Each number is 128 + 24 x the weight over its row's rms, rounded and kept within 0 to 255. Layers, rows and columns count from 0. Numbers have three digits each. The size before them is the row's rms in percent of the matrix's.

# down: layer 7 MLP down (transposed), 896x224, rms 0.0968, rows 505-544, columns 0-111
# gate: layer 7 MLP gate, 896x224, rms 0.108, rows 506-545, columns 0-111
# up: layer 7 MLP up, 896x224, rms 0.106, rows 506-545, columns 0-111
down505 097:135115171149156121143119123130087145128152125153140117140072133112104105140138123101124094139123117107160135127184125136110080104149101113114131201124106110127119138119143142107147134141095158086114131150148099098151153155174120125159125142102131148133123128100127160144133165148115146116160107137148125143133135134056170143143137122107
gate506 097:109099124166121152128121161105129159061132171106178129119113121132146092174130173127120107121138145107138156126104154150179156179128152165121100157151108138161164136121124121094159138136147111109097157083100102148113147094141148126130139149135150097157120134125143178118128073180135119099104156091156140177071109115119146145130141146109
up506 097:138110130215136175103083157119120139110136161069163151169150135139153126147155143141130150104114110134146142077159185168115128108136083131156117105148124094147131129119117137152148162135146131149125156123179106155093130098122148126103151139144092104093129163121104138119144132140140081092122139095167121159103151168157072138118096115108
down506 100:162156181149128177147083119147081156161143135109121140120141099152160148105135125156138111127132144172104105125138112120084171142124137123109143148141085134107146145117116136157121154125123091162138105140195143107083142136148149115085125146136178120146108115133094078109155159120133113132114118123190115111162135173142080124145130141143
gate507 097:165101135128095134152151147127135146104127134125154139128141103147080112126099102096090124098146151134140122185173142178127127166065095174132116172136163113157149171162097114076088123144161144105131149142122116138097125171122141162102159103129124104162095140125139093137108123104161125190151138131156110145102148123178130094148104101144
up507 097:119097101139130154142105136112112133121135128160127161125154131129120142151102175090116093123164112124096135137140087181127128126112114128098146135156148116150139137111098172129114147111091100153100080105125171122114125120145115144108104145114120158134143134097121121139101099170112131081129111102121136116145124119154125121169097158144
down507 097:146122119121161145152135154136117110128094126158159136117152124119117122126111147110078135101137087163140142156213117137197136104093126101099110155155110152175111124101169092096119106127147094132115096131183126119077101165126149136152151112131131109172113123121104087154139116120161150148129168183152151120147121132099128103187130159146
gate508 100:096122138126162095149112140151118164123135110123142099076144162154135116115084102118141135107152146139145151119116135125125102117084163196133110079145097143116134099124157119150198159085137134096137112121078108109124114108113105118137124140094165150131125124131104101082131191143109155152135114123159093088094122094137094148103147143117
up508 104:123137174137153123161089159101148139115187152149071122109111137139099131133110148127123091145166132150123128140110157174145134122154107131096139144154137131116116126154116095114160147078122154123184079121152109134114143151124119114106158125132159121112122089133114115110129091123125127152090152161187143116116161103109135112133134122105
down508 096:179130110139108128109111109133120122149117125131168177155151121107136101130148120124130142118086137107127073146158106094076114092098164122154086118127134127127141147106123173122089113143134142145084141133103143130135135075118144100159131114118089157179125112167115140146136136124142099124144113116143130116133135116150095105143136165160
gate509 107:104145138125156160114114137148127074155164133137097115141175139153112109147126134140144151097116119123121104128141164147164149078133145116136129166075150094082093109110107149116114167100121143142151146141156123117163110134117118158166138129128152109066098112103119157148115097179110094133136125144143151106105111142134121163129119121134
up509 106:160129148147140131130076074105150122129139124110068125150126125161148078138124143150099134105112130149115071118152142137145115096138157109154091169078162127139131088103153143163083178096135136116119169142132146081171100095149131164140121164169132130106092113115085134141128137172125101125114125145118112074131086115163124164123106119119
down509 101:117137109120140139136154151097116131118071122125164137139107144104112153108103124099143136133116123149131158124109115137138129163104108156123161124168147102124158160132155099151139127173134114090165098085111123183119136131095138123104155111154136174175115135092163125114142123066126132114158130109113159170129135148109156107172131080137
gate510 105:144115079137113101163125116110118152130129119170079168125129132107139152146132119134110131096099190134101165147114111110119116166113153071142123135174126124163105151113148124142130135173113133116135148113102098108101165131147115148082168102143119125088138141118110141164132127157122099139111112132118168115136146129169113062130115170161
up510 111:072154159113120133109158154159094124089109161104138140072088139135091119195134158159139142123151098115130117160143150111106156115100114131109156119159097120113120078093122072123121123138133159130112138116113142159129122129133157129154113146135115130186147176135116110088141127136106185145134124133151127115083135117116106120123146099163
down510 112:097131142077121145108123157166143137124115173092153132122153197148103136155153154150084113133137143107083113143124082101076119134127141136134141142139119117101151095123130111137130121143159136144108176125063138097131135123152142118168132129142099126081109158122095086121138167146084145133118122138097141114105166135142111109139106121137
gate511 103:119098145129105113105140124108174145094130109194159106140170154151101120147159136144121100109137143111176083134101095117101141098150087115083129149134137084156154120136141130125095117150142155122118102132114094098126154156129125127183110140165083128130099104097137121121119131108126103100144090145092081104154137149108108132126123128123
up511 109:133140103111069137168092075175071119129166092097155117101111105126106097121128137106133141090120113147136101146130131154131131155096123121131080102149090145112127164097151181118102111100141102146117135113126162161130138115149102141133151146116135110121128138113145136145139123119109137132109150078130135097118142145143129152152126157107
down511 107:126074142118132113134101119118130111135118124153089128121088120110141136106115111124121168116137104158098139119126112111127117090108113143184124119146162138099147136128067125080161102135129099158159168134134090112071126112141104090132159117169145101132127148128111138142171152148151144123147120102107112146099124164110096091138160145100
gate512 098:130117105105088130082133126138085090112126168150155112089101126085123101095082100114139114089112163094188149120139134153127144106144128104121139132125103118107125111112129131108124176081107139120131078118127125080136111123113133129129194134131125126131129112105126105144127131135118160089133090133112116105122100089163122172138109126138
up512 105:126139142154151145168119115129173153142122082101090134129122108171118134121150169137130117127128107154120125160096161106163111141142108149105091109114134137147167130103114117135102094179151133169122156123133152144086145151114148122108076143109134121132115164162111151108112157129109112162126143129134143110162169176087127081112161153126
down512 092:103153149134128137147145152139129127124150131143118138109092116122124154146147127089150150090130088137126144141136150160130099119130165118134110118082165146143132132075126109184140118153132076112139122109113132123116095161120125098132091133123117144099107145140128164106070079129133162159151143137103150129135141164113119075104184150115
gate513 099:179131152157094155155127066100110126206150121119117159136169087115127138127153138162132111153151174119111140124132133134139138113129172108115093072135131148100111086141136151085156151101153117145107134129122139110091147142134132124119156104129126111119124113139112120123076097110138131147132140076119153104110122097136091124147133095084
up513 098:131125122152112120130117133110115122154177075170118144156157110084097109130144125147122156128114159144130134143136111080135098121139131090157096113122125151193071115139080122144167126102156124093105099145150120136093157175094132150099094114137162074126100088123173091113139122131054150133079119114124135145135139111136098165117120112112
down513 097:105152122114099122136126150130169093133161121113161090118133117125151119115112141115127145128098108118140141150109127134084045119107124132144118114060165095182120122181087147087133139135124151129123134160105121165160142105104097150140121142146141175152134123164106110161134107151105132169112157117152128136117098132140119101126141184080
gate514 096:142128105143118111121194185122112116125114123090138154145118130089103140163174143133120093095103157160104151113160113141111105136121086145128106114165158163116124150117107105091130114137155079118151112084136154150123118132120139125078095108138136152123187130140156125121085144128145147124155128142105135199141157097091117108121129095126
up514 100:128095117110164095143165119139132138118127152086099103125147146125145136191105136147112068143126150110156122141148119090159150175128110139135089134144153154140130162085147143150129119156163140105158123155177135150131130132124135107138106114100075118162126167123134146097120157128133149159125094139155122085114103159092108099110134093135
down514 097:112122125111121132126130093147137148156143123171148107117117138112101104134122126189143135109120126150118129127121127136131188167114086126150177120147133175091130162091080119138153121135123144076118144099145121154131110118092142161117105138122139109162132145137163165116142129107119095148139103167099096114188161161121109087142147156136
gate515 095:098158144125139128129113151151101110141165182113098094134128128146181126150145154082153100131158095097111172141173115141147151095134125174089145107160138146105110126154106088155133083104101097122144168143160125124147121165127121165089136167149121078124164132156090144118092149115110144144167096163121136148135109103133125130139168104164
up515 093:122176157093130120127132117157155153150141129116110119178090094102137076097123117149110158147175067122125163161122109135154133150114147088139148144143118151119125164145157126165117085107123099130140122147194124143120119101117119146094110154162098102163153164138116144097125143095119123154158124112133132163129124146143134117099208175119
down515 097:097115122120126137163122170141091159113126160139094129100132152173123125110120151114144136135139088105150157135121120134142127100140112166083149119133122108098152133162145110158139093119110084115116129149085156100128134117113116104082093142126113116153138130132115154127112174109179158147168150180106114149109126134096136158146146092139
gate516 088:158116137137140114160132129131131138117138133134176103142179137122093167145076139149151141164116152156144096098122143139150148133089132136158110143135093097089135177105123119082103158153106131116110139141132135116141121097098136111121136103143188127100124150086110142138102111155132134134122154125178108132096165097149106145120135119143
up516 096:131160132119140096181133151114119115130075127097147107163149091171131159134093113175126154110091122181159149141103171098176107144099118167131101136164132154117140160158140091150147119131108151135132153137099119143158101129113144115118167117107156133097178157148146119159091131184167150130107133167132124119114152108118097113136112141178
down516 098:139171126133123106127148178110134118142069130122121145096110105160155122152102093180119126132123082112156126152110126157119100131154140181085147131167125135143071150150126115147182093140124124145120117142121110153098107135120105096110138137083122120154148111174198114119125125098141126115134098141121133113162133098123099115112126108118
gate517 100:096108109125157131109139113090135089118163135086123144115090143133146108146162164173181124098102139118115103146170122145132122095180137137119115088141120136124150168170118107156178134117117141179085121167136091138139106100109091107117176167174137106126160150117128134126144128148133154147162149152114104141180142115107146145094175157123
up517 103:119124128130160124089103129128102114123138086164142087099108164117111077108163120125119129148142144115139132129150145142142113148178143122112111150124164173063116133150127146140155127109144122139102145147160133143099097154124103112137144133094110145174109157176077121163131089126114103122153116158136137178107157146124153131126121153120
down517 101:131149152148136129083134121117134086132146093123164137132107149113136116145117174127090118089150102121115112125111126110144079109144134101136172146099110075101126123137137128129103171132117185120123147135096066151110148116136084125161128179164126122125120148138104160135121118137120101115143181185122173136104160161142131135124138107094
gate518 095:119122122110140165126139117103122104110122125123155150126099104147090155115087109163116113121128166110122104155148111125124113151157136125156121107132139107157186174139183088096130081110068152116116159136137119163072139150088136143105110136184139175172137166137113171134129154119148163127137169094100172113118158121144111139107115129123
up518 095:117135106144101112118138103109162128158144118085100181125104139096190126159125162098132117123139124162131145129080178115127089079135132126129124149073129147130069138144105139165114170160193118148116125161103136126138088126142155131132163113089112144147120142141136082156152141147119145117105093121143116202106111140079129111132105159148
down518 098:133156169111095123148144103152120142141145164098108175094141177108154111151138132134117158167162147161143098131132122099128128120143142129143139102146148093157102089140087086149137123134116114143092123092146132140115103122159120117142118127165147123113143158131139103109159141149124152135156107123134084173161116143147144170144097119130
gate519 091:132129092100090068155142105183140199114091132097096126119156153129105117164110122117099111105103150131148174149114135120084126090121139126149105099143113139197156129141119092123090131135127112139128121106086134126112127146126106140147112101126106148172137163132130126100097142132159145105133107157116090103125118094131131133110127088141
up519 093:155136136137144138092113122120128162155161130121104123114154128150180112102132117128143127146188128094151169132133134115144096118129111141151128113143146109174126137173105105125166090109105093149149144117141107153144138109091116159115127102157148163105151113135156123113102127135125102140110096130160130176128137142108092119178104122138
down519 097:119150160128075154126120133107125131134121128133140094104110150175156153141143108117099107103108173125150138120136125103121077131158127126105121126110099133182103136086114083089166158145126132163149171126136106107155166130077127104127139145139170165078128142107153105115093129144105076141144121099142071142122136104126118141125123122092
gate520 101:106109132099130124132145061126173115105152133140127116138142108102126155098177129079140126138144124134120164144129081123180143149113146126106138102105186129100143110177139090130114073139146091097110136118148137134087109138118125093145116162103150115126112133146123133123113118138121129126123113114159117160149135152108113125090111118142
up520 102:129147111138125175185142159122102117144083115153113169130144170151128087139134198119118138115125151158132148101152136142156141129173168074118088120090094144140157152124113142114120178150098124130126122140141160161136117144095140113153121074136100184150126132117122186118145111149157088099156125094107129153125169083097135143133144121125
down520 099:155106150170151102148167095124125161152166125099119140099127097156172102143121100083090116132131122146153126148126141089134112109130106113103075115135109176131118100126111120076128093119093115120161157103177151144171154117124134090135148123154111157152125147144122129146178129152123052072138116162120151168085167119092129114098151116164
gate521 105:136153143164168139124130143120168149132129136104140108171163120127107099120127108137131192152105107143101126142157127116156145109150101129117177127127118172141125111056123142118133127139086137090124139112177151137162118129169185083155122157136135132185101100126099123091125179108113170144142104156121110151145104152118107095117108120138
up521 109:173148120127149170148144123093132142107118133154166153154134133105105100094139120129160140097116094159089110101122130148101150087096097110098135129083156133115133174084130145132167130143148129082107111180170140123181094091178121118135125112137120099156161142123141130109129144138128116130115087142124155128120133163161116128152101147145
down521 102:094132118147113124110099113146121135114075134075128111100095106140107138169092111102074104132096185124106148136135134162082140096140162147144121163113091103139145129136127154114158129152135140121156108160124129129120060152109138129154169144138142091102166161120112114188118063103105133132121136148100123135148133136112126129110114124129
gate522 120:075146126093108146147136151103150112152113141111136130112148126099086131112142110153174142119143146112132165100131127147084188158145167112122128158112116136119146130075160138112172127128151135108096134135126097156157136118092140124100088171126114086141126103144077168122150125132144117154183081102148138136118112131139114146153173163149
up522 112:139120122162153132143116167133126094134094138146122157124188176121155126131120099138103122129149139134157123119142138078144122171117131126136139141174132107122136060117147115099128100115110136112129130087122126168127093134112137139122087110124074145143143154173148140132152099131140161116143100115113136135065150128130101120093114077090
down522 108:092112114134128111167141122106167134130146186089118144095138131107129104136128131096156139151141142140104112101115121103170123161127146128161092141136118160137131122140123103114171154119121142137113118167128113146123125121110161121092112153161129134095127173109110155101157089161110135141157137131147097160113115118118152106086150115133
gate523 104:115147108153144172126113106160125154133108125118115119139109059103093130118132162186163145109101119108099160142125130175155145095106103136145080149064098158116143098160100105086127110163123087117116151118178137125138171135134140092144119127122122117130129149139121174087116213080123161162127123137138159142084097120086163156108133114144
up523 099:119109123092120112135130146119136112093097152110158119153168169122122147113128107106092085161088083093117095143162144118148102083163153127123136113168109127150106126122118113156158138117126120111119156109118126150124090131115103110142127145147133142126097094153082104086171110140135131075110069083122130135119149110107118128088142156144
down523 100:138162096169114142094088160126115151111103121141148177180171136135094153099133121139122133126140115108087140164163157117140153090131118159157121139151161127151114101105115129113121156150147163158100138105163158119100113092120173142133127127119155129158161105154074137130099124129152126117090081134108153129147131116155113165101109111122
gate524 097:128161137154098160137120189158093117110188161144109111127125127145128154128101170079140168127126119089117120152133155111151117144127137170116132152111161105123104085138108152151097150124101123121131143103132137151167173198124120175138137112186137115138101164153111104090155134112149139123142137122103169130114101144126144117143172114156
up524 092:170111119113143123115130092132142151095092120105110105128095085151120122113162161169123097142099149160139108093162115172159138114139147106115127137101087147111130137158154151092140120109165113075129112133156111161098072134119126143111175116100121144115081117140161153125133138167146152166144161155100146121178112120160078096095095124110
down524 098:143161128091148079129129099086154118170125109172113156110128183081091134142123136114156144121122104157154155124163121096171122099144109083129111127170133145122138164125155075105095129086117144173128107132150123117086119102128138115140141150094122124122068146108109108144127112179113111121136122137087118108098078165137130164119147156128
gate525 092:126149111154121148183072136122167118116132130111147115151096087117118120102118142140123118119120127110101088132132142118123074137144183131174144142138110157152139196140144160096085090119089128141110150109122119148100104114156146116092165088117135143111125129134098104153114141128092143092132136114137122157174168144103100094138119157145
up525 092:115142122127114100162124120100123116128107095155129162124104101130094094180147081135132131156115107107123142142126154112143088138093124099146160151129161120144135117123118132122126126060102117130158138116127101153059116100132144143172111116147104125184159140125097126107105151161138137127173151158108094125135141129150124135130122136173
down525 094:132121146154134093160166088092123154131122070112153155142102119133124138159146131109118116147115161113090143124105073153132091083158120158132156140168095099139117110136175106112124124075134116125132153120127133127131127071124153123111110086135154124141163106167073145169174106111135091119140093112149120125091107140121102125103159122165
gate526 101:124148120163143120122134142096119102094175139105147088122105083144121153158118079123139073164089135164110115140110115119118135106132169156105119166080087138154189129141161149160152131148129153172115109128169099107121142135133169136150141132096110135155139125137113139139152079130140142138134148098152135158130181190122145133159152095094
up526 104:074154180101145176099077119134149129173111152138118142121089150161156178113126146090108138139132110108158134102132116108143150103110101143098110128138113135104093113142104070078112101145139116153125121086134128081134120155113113118096158140104127123093122135118112115129093150140136119174155130138109111098159151128131107130083136123139
down526 101:129140144121160118146067115118158150139119152174105136091131089133149086144088154121142085145132104139098128133146161108109159112136118169114140140136126098113098099131116140053092158171136113157143120110121119153136142171139099117067133133147124126149128103127128102158144158143143126108119141119114125134147115125135152151136162148123
gate527 104:096141133124145178098117131134078113146132136148123163158101121110121152085133116159163139096129127091144110145135105142142146112120116126172120129154096128124111134121133139118094145102138123116147120133136093190123102139114115116083133131093155125166133120133130112132095144077125109163145146156123127081109103135109122075100106130106
up527 101:102104122130131135145126140146119111150155163113084167107121126138102126133149141146119133126140123123097150136136170129171170150152121136115116150191122139124132162102096111110103180119177110138145119121149118129100108148080099126112135129107148131175119116157157129128086161133076138142170125123086126129139124133119133169144078133136
down527 096:160111111148124088100076116157130174116116129149123110137113114152147141142147114130097126148099132198132128164129145093152146142147131144103112145133140128109095128114112113131104109144100142163150144126097124151099144127116077167155148128166144202134128087108189130111181088119123125144133141120121137152118086126149099177143110156141
gate528 105:125144111114121141120127143151152107147148164122112098142079126127076122142115097133173118137132113186108163159103152119149110153144140173131162116131187125126103150145110115061130141139126137147152116114148114119134136171151177151097144129075137127112132117095111149104145139126144117168098095154140107151156126124089166102145138117151
up528 107:136118111137142121164146124141146111132092104166090143148143127098146142106142083139124156123121160099146135158096172144154127102147122100124103119158126202146177150121156143126069128139143152187098101110112124129140147100139127148138137136126134132111144132126104108170146143126133091136182135107136124133151178149149125234164117126109
down528 103:121176146112129112109150135158122179173129136101110124176115136128130148116142178175156164110102087149099128120162103129160152128162124149127132160133145109171088145128130081135100133119139147135156120119142127158134130141146112137124174112121151175094099128168141131113117150124132111157170146106140139145154121161143150125133132101099
gate529 097:103149157123143149118109126109096168163091137152091135135138122116131143138103109147143078165133128126102116103123143114128119107104118144136112137071129105109118114128126121098092174138129117135121129158137135122160133145127131099150172103077093163157145109134105070113135086119183098183110097159184114110111117153157142105124143171125
up529 099:098141055105122164118116124120117115104111174102149137150105125114134131132114136115142122088072086108098116128150089112129147115116102133130128140130163149134110090168167103129126084108132138128109132137127104124139087174120126123140139098095118114145112091140095140130140144135147122114133139109112123094150081154143077108171156124156
down529 100:125134114154097086126167104099153146115082134116119155132153115137131099128139127118155116112132156149151113106120133124104139171141145076127139144116105140111111147172144124164110136113132115155129133102119112085151148107121104116138161141108145152116121143118094119124130085108102130099132152118101089153107066140167172141162102110123
gate530 090:156124117141087140163119134169138105114148113089114140142141123113145102108118148129125107134144103127094142092128129145141117109102183150107147098138179155122108118177125146179151112139161113174149153115124142117126127124131155107130123135109145162108079101139092120111103079162114123101135132116114153113129099174094130110167164122118
up530 086:131157102136111154137120105096133129121098108115132100102142145099139070139168130138125142175160128111100120092121174116152136116114134097155147114158113126110132141112153136181121142139195128145118125132108182137125157091175142095168125162152113130086153107127103138129134121124124157121148117130123060134112118145137156112090088140110
down530 087:133131124138143119110168128139132148149117136122149140132179107163121091105137158115114147130138127126158122070110154154109105156129134101140140116126126091136135117154125108145171152122158123133135098108111149181096174159150133114119127183126112153099168082120140113134154137133110118149115148101133123141111130130135068105085107173077
gate531 108:123119107127139081140142116118120112127104140136092139132141140134102127168122146103168116115142120118119125131144190123087083118144137110140180140172148140103135074118182112106150064134109111099184094105148132150149149159149128124119146082140172124116138154119136133152109108100149166137107076096144121106098143140137164098078135071103
up531 099:097134180073100144117119128127160135125148135124157110131085129107147090144094102154130095133109152122144110110148056118162135090139092111091106098118156160174137193112102110108112148154098124168080128125094135132120145103143135135158107179133125132136065105113104137115114171144118106135127151147128140110112162132148122113131083155126
down531 108:106136125107107165113113095118132171161155128154102139114147131160106108144119110126112096107105131116153105117102128158136174107139109143113101122139114147135144143125103157096110146136129123180126106167128107096130088140111132130156102148164159113116125146083128124148163088179146158108192127165099155133132139159088105145185126127162
gate532 101:123117095103128130093124167100135113137120100152138156159085151122152108120144139114142111138118111155106129078110152091156093116097111129139110103163132159128131107142168109111129091125133125119118112104099133150108081181150091132122126119141105150135103179111106139076110129146100133050078132150112179098126135130148091103129111114143
up532 099:162136125074131098183146157113104103164121143130089138118071110140096058122142115164140154138132114128115151097151123149109170126115145125143171121184113128149128121124135093182123070131100134115135143155128158127144131156099091138159109172135139138156148102127111125089100128152119096114131131126166135134123166115111120140106118102156
down532 101:106145126141128157152155130081131121186122144136135177111138153111138151187124105145151093166120149119138129139057155175142073130145134141112150144143126103186096141125118162156137147141173114128151137142176151108105129126119152137159120127128151136106095134143107111076102097157137128083128109100148174054124171114112112161106123117126
gate533 102:060151121074108160075156105074129100121116104123107123145136144097097122119103131142158127108191155138136135179084100146095121112121105154123080104119125113143107135162123146102148082069145134111125120121157138140114143181069112144137153123114149141116148165108166083099140165145120168101099144157173122113135123124130157151127132134126
up533 108:138111107155108101147124140171146118134142103118111129113129128147136112099127164108128141152117090193146167108165153125146155121164147107093110134165124141110131094114140118136121171175111123138135084095134112100161073106143144121127163097138101116120099138120099123127126079160140124139123143150073133126157116134120147110106120140100
down533 110:185124135134130099092120077151108081135158113195155128091128136137126106115122121165115150162125128158164169125126125095142168112079148122103140096120118130164085132168101126131136096158101139141130128079112146132151139123112139143174172132112101103182113172142136095140161132104104145145128158138121147162107137161127123117101105131129
gate534 087:102132169153149136160117171150153107095100088143126134133131110151165133183154141141113114128137105135135116097107108142137153118093120127160152159153099086134103069125148149117148132152103144161146148125095131169161144129150108141123095100128087136125136138105114079161140153152116127119097140132093150143100102109149127127116185142125
up534 090:119135118129064125109120122124111126157112148137131120116152101127151120146158160154123178168111159128122105173156132132153116131124149110108158131151115134147110132172135104108085162135150130117140116129158091117158154125115106142096158096132124162151117144117141116131144077104112110150127108113162132133124119092135125100124142126128
down534 095:095111122156089091102104136133111153135133168129108134172150148171181156109176153110115152111151069102144138123082176116138096145137115135163135119110110097090146112162123094122155125149149106146173119166140102089126096137080113103119142142143114072141125113141111129121113164146117178120101100131159100117113129144169104124112131141143
gate535 116:151136124129118148118144135121182151098137091128100109117105144138138123160135110131110167094120137111099154099129117104108194103125134118094151113108119096123104104158121134129108157111128137124130112118152101148180121110140121100120126131096119071118121107068134099131147130143131182123184083128146157132182103158170115113103126133169
up535 110:122115086120154104157098124146112133137163175133142146123121118125111134120153146144142145131144124100193139127149146114124127146118120124170094112135112129131144130101099132154121100122125084167137154120089164134103133088112114135137109149113086168127151147144137088127160122118159100126143139120158160173086134085120117104106106126077
down535 102:129091098134142120150130135097131163133178087104089115109157110115163136123090132133116115133125093090085115110147106124156123122138111118116105090104128167134116076125067132123139095122133090174147147187141129095179129151129147095087088133083126091124153153132094106090128105116091121164137133133120154138135149083148118117143130096122
gate536 099:134130136119121117144109127097146115112144113159104106140095067158139109117108056109129111074103113149109115095162167198152116156141134148115172164147110146117147136118143148160111151121162144116129158085155114066111148109136137118132091144140109160143092116081119164143109136112141154140138147179124143103145152120079137117119138118144
up536 098:097164114141150147089112141171138100111125147099153114090083145112131089130134173141156099119151132072119126150139153102142109128139130115137092130124149134114124108128111121133136150116120158103147133166090163136148150119179104161149129152143162138148143142156125139145150139122118097135112118097079065154152169121130110174112134166142
down536 099:167102160109105125112139117131145135110114128129094136139133141117135150159096135150137154154131144082144164088130100102135114139146098122109119159116115128133121097127146132166145084138108148152136143161142143114104082127159166086112140106136164121139121128128112133109148140107084119150090130146091113144132084117154139139084127123142
gate537 098:142149124140133131132127146139088140105157130076118162121163175143158176141136172110110096143138147135120089125127134146119167112121126076147133119128131123092087145137166163118082150167108115152129132127114134094122133149152120153161145106146136131083080137126151131101127126130125111142158113094166094146130104113191083140115103140128
up537 089:136121142119119143128129187094089138122129133099143150122155138127134130169109139109148136123126119141115100157124178141083123120124119094120154140153122128082112146126143197128113143148146136165152110167107114104122125133106117187153152131129081164105104143113166108126110091130125124135119135134133101113114138136201145180131103125142
down537 098:141104152130141119117193168172145125103142158131111137127161092154125131145131085121174178130125124110145134130157174130121150131109086121076181121159138086153134136136170143128151122114132149132115107088116125123117103152119126088109114163109175105121163133165111142161132116141137106113109162104140142158139169143152152131161117104083
gate538 127:143132142123142170129154121147070097118163117127084133111153102104133176129129116171110144076123125124130157147153109137106153100174159153123120055082081121119127116112118153123093153173137142113150111110100127101106117158110088129151119131156197129153105132141131122085125144121117155115134124097118114122138153131129081150102161134139
up538 126:135152147128131102105154093105109157137168076137120112132142099112107155135118130172118140142132137080121121148164130116111144108152120155157134120105103112162145093124127132148161124127135129093178122108085085132125099131182117142128138174181116088127099124172172097117158134140112146079129139101142122141110142084108113123140140078128
down538 107:106149151166152171146127119111114121133128142090108105134148177123139121136098091102119136112107137105144108145114133118129145169184171147093084141116115108114145100114123118123118147130109123122164114107094108159169074115141101137116112143126163138132142114127080109100144153149080076120136119108135067061104140132143104152127125139152
gate539 096:123125113152141169150149130134141128087099097121104141144130115127140104122165156105115128111122075098133129094141125126119172144096133127148125160125189156138160134139173096139147135127129146094111110107117123112116109132092104090101153113085107110137144124136146089111119171145158098138166117104124108134166127088127108138098118126119
up539 100:169123112141104151130117152118135131136154177125134118140149169105132100123099125150134122141116162108151097149158111118128120083122138144154110142100108144109160131119045084138115118154060135138123159121107113099130077095156132143129141119133154159172088121120157116168121149105117159098111121112119131120156125167125173150127097110144
down539 098:157123102097139111119132175118089119108151127127152159161160144135117133153069134142107135156142200128128130146130103109177149090150165135125139136093103140134129148133105104138109142147063117177143133120133116110113105136117172162146170142113120149119119122137131107084129122106135102107113153149116158081153123134158140104166084113122
gate540 102:136088143130148118150122156145137125110160087155132114140125126121110133167130112076155122131103116109148149165122123114122106124096157122176138146150112132197146131100136164125106089126118110136132131106173121080139130121121165126126124161163118170142118104100137119121134098149121119136132151152162160218135159134108130153117095121126
up540 108:151087122114126129173128141128140172127138098130131092097093133165122141120173130169093144102121155117097127105143111126105133129121130115131101130078086119119128136081128123143131143161111097119130086099117101151112121128088146144162115104112106127126165089115145120161146100102176116103149148132135144155115130123123101143159174137121
down540 107:169109088119100113135129150117166186093124081118124111116149122144151125134138117137135112105131138125141144117132119112142097139171103114145124100112110106110147122069145149109106143147138132106111120113130136136115116115118139138101067125117126140123181092052142097153096089124104102115150117094099121159096151146135124148133117173141
gate541 110:110111126057139130117145116075089123109148079098095131151109111144151149106128138138177114119148118134118145137093116146123138148147125112146133139141107097112118170161104140117121164103114134117140157104141116151114152122109104129092133063109144140146121127141111166117107125142105085141109107156150100174115127111144086160126099126154
up541 107:128116125138132100105144133104068133131156070135080114147130118111131108109164160135145153125156165120121182072147085164119140135122124127135116132103133132123110151130138087120158081147134097093135108103133156076122094126143137107171102154119110154101155111096117092116109148144172078167121163143146112104133159123104131176139128147183
down541 104:123146132113166135124144144171075100141138088145111133137113097130123099108105145111145098102127110124125107138083126150119116162072091064118128137115118129085096138145127143117135134134143139095141161142127123159166124185090130127121130158101062112098159118149108153146154094131098099158127109129150145144145141107138128123105100149131
gate542 095:154114113126138118117100107135113094135144098126133143138154138127132122181134145151099085099128137153081123161097123154164157129171114105118148112114140109174136132137140117161124179111127126076129162146086090140122114140131124150163123108117085098130142142110093121117117100131109103103133073139116087113086120124145134129132118111135
up542 096:146118108150134150111107151108121112103154124142135133122123137127097098147080175147094105104116150166108129112173120120126153133128097080116126115130093139098092149123117091126110182141088177139119119181084111154122124174119095145116141141115092065125166128144102143139103119115135135115112150117116139084138087120076134140123140130152
down542 100:123084145131129124138100155085115087131171109074112118146111152129142119129122121139148135083122160168117146123102116109165111094147133085138154146106142098120120124115088141116096153106140182163108158143125100110126115132155117133109144146171092124104152129108092103130116133149152099119117097112087082118125100127106184179119128127136
gate543 099:102142124122102115160089099127131133146104093145107120148072154118101154093113101109126084085099137158090074123160137158144084082149112156089142107158104151135165096147136135133159115162135122132169117105158106167142135099129117072128142154114110150110142163149100136107143163156124135137111127142103130158103124158122157131135136139088
up543 093:128153179110095130133119117104068130139109131122107125157106139142111184173108124106120092129108066145093097120152110142110126109142113146120146163155087129112092136101115151127125138141119145128133152107135125114112145141159172168122128149126111116091175142141113156103131127117133116135151120117103110134129106154102122125101099109126
down543 098:123168158101162115130137107126118164181117119076146138125110103106121135173111122175146138125118107186083078192174111133116130125118109105108155120125064102171113116117130097118082138137133137129165127120120121142081112135140129151103146108111132103102130139084090124118118076158148115119151148106126102150105144103111144127148145152097
gate544 101:109175153126161131157107173128101160111139124144092133157102127130114095129139123154109165102078113112123097137164094096130127132152108155153141149115075138118092096152129128140153139145119127120107150080137106093109131166123144142108142083143098109142093127110148165133173131129160133145123137110118127111148154134111108139143130174138
up544 101:127104158136135129176074139126147170130140129143142126104116131120123165142149109107105131080137161145152126167151110087125171155123119128155138117107096097158110137164102136107109115105152156159105119090139161108104109139101080133124114136140108119170104082153124083101163166144110116154103115116102099184123136172119110124124162100083
down544 101:176136129150114156067115127159135104134128113137097107120119108075126095136153093121131160136127103134098117157110146116114138147179121135141130146169128143118137106166087127133121113117154128114143108125103121112125129136154101131098102128165210110117150113103087144141136130130130138133157149119129059132146132136139130155066124122096
gate545 083:138139157140096146126094120131103092169150139078137142134154089135097129107182106132126072125165139122108102126155100122160104126133134101129119127126112109109123131123085140120155139133116115117135091108154125116174127119136144146088158119106152130114118134121116103151141119126134110176141119145181086138164147154154097161122093156121
up545 085:143104144112114173115118133122121087174148155102128127117151145137121087115126116119126121095129170117128081105135131103112126085101164126115110108136090101152118104103082133140135166127067110098119107113097132071125122124128112161094149122099157113106166129106161140157130138120170125178143111128139101174152116127162092127138091123123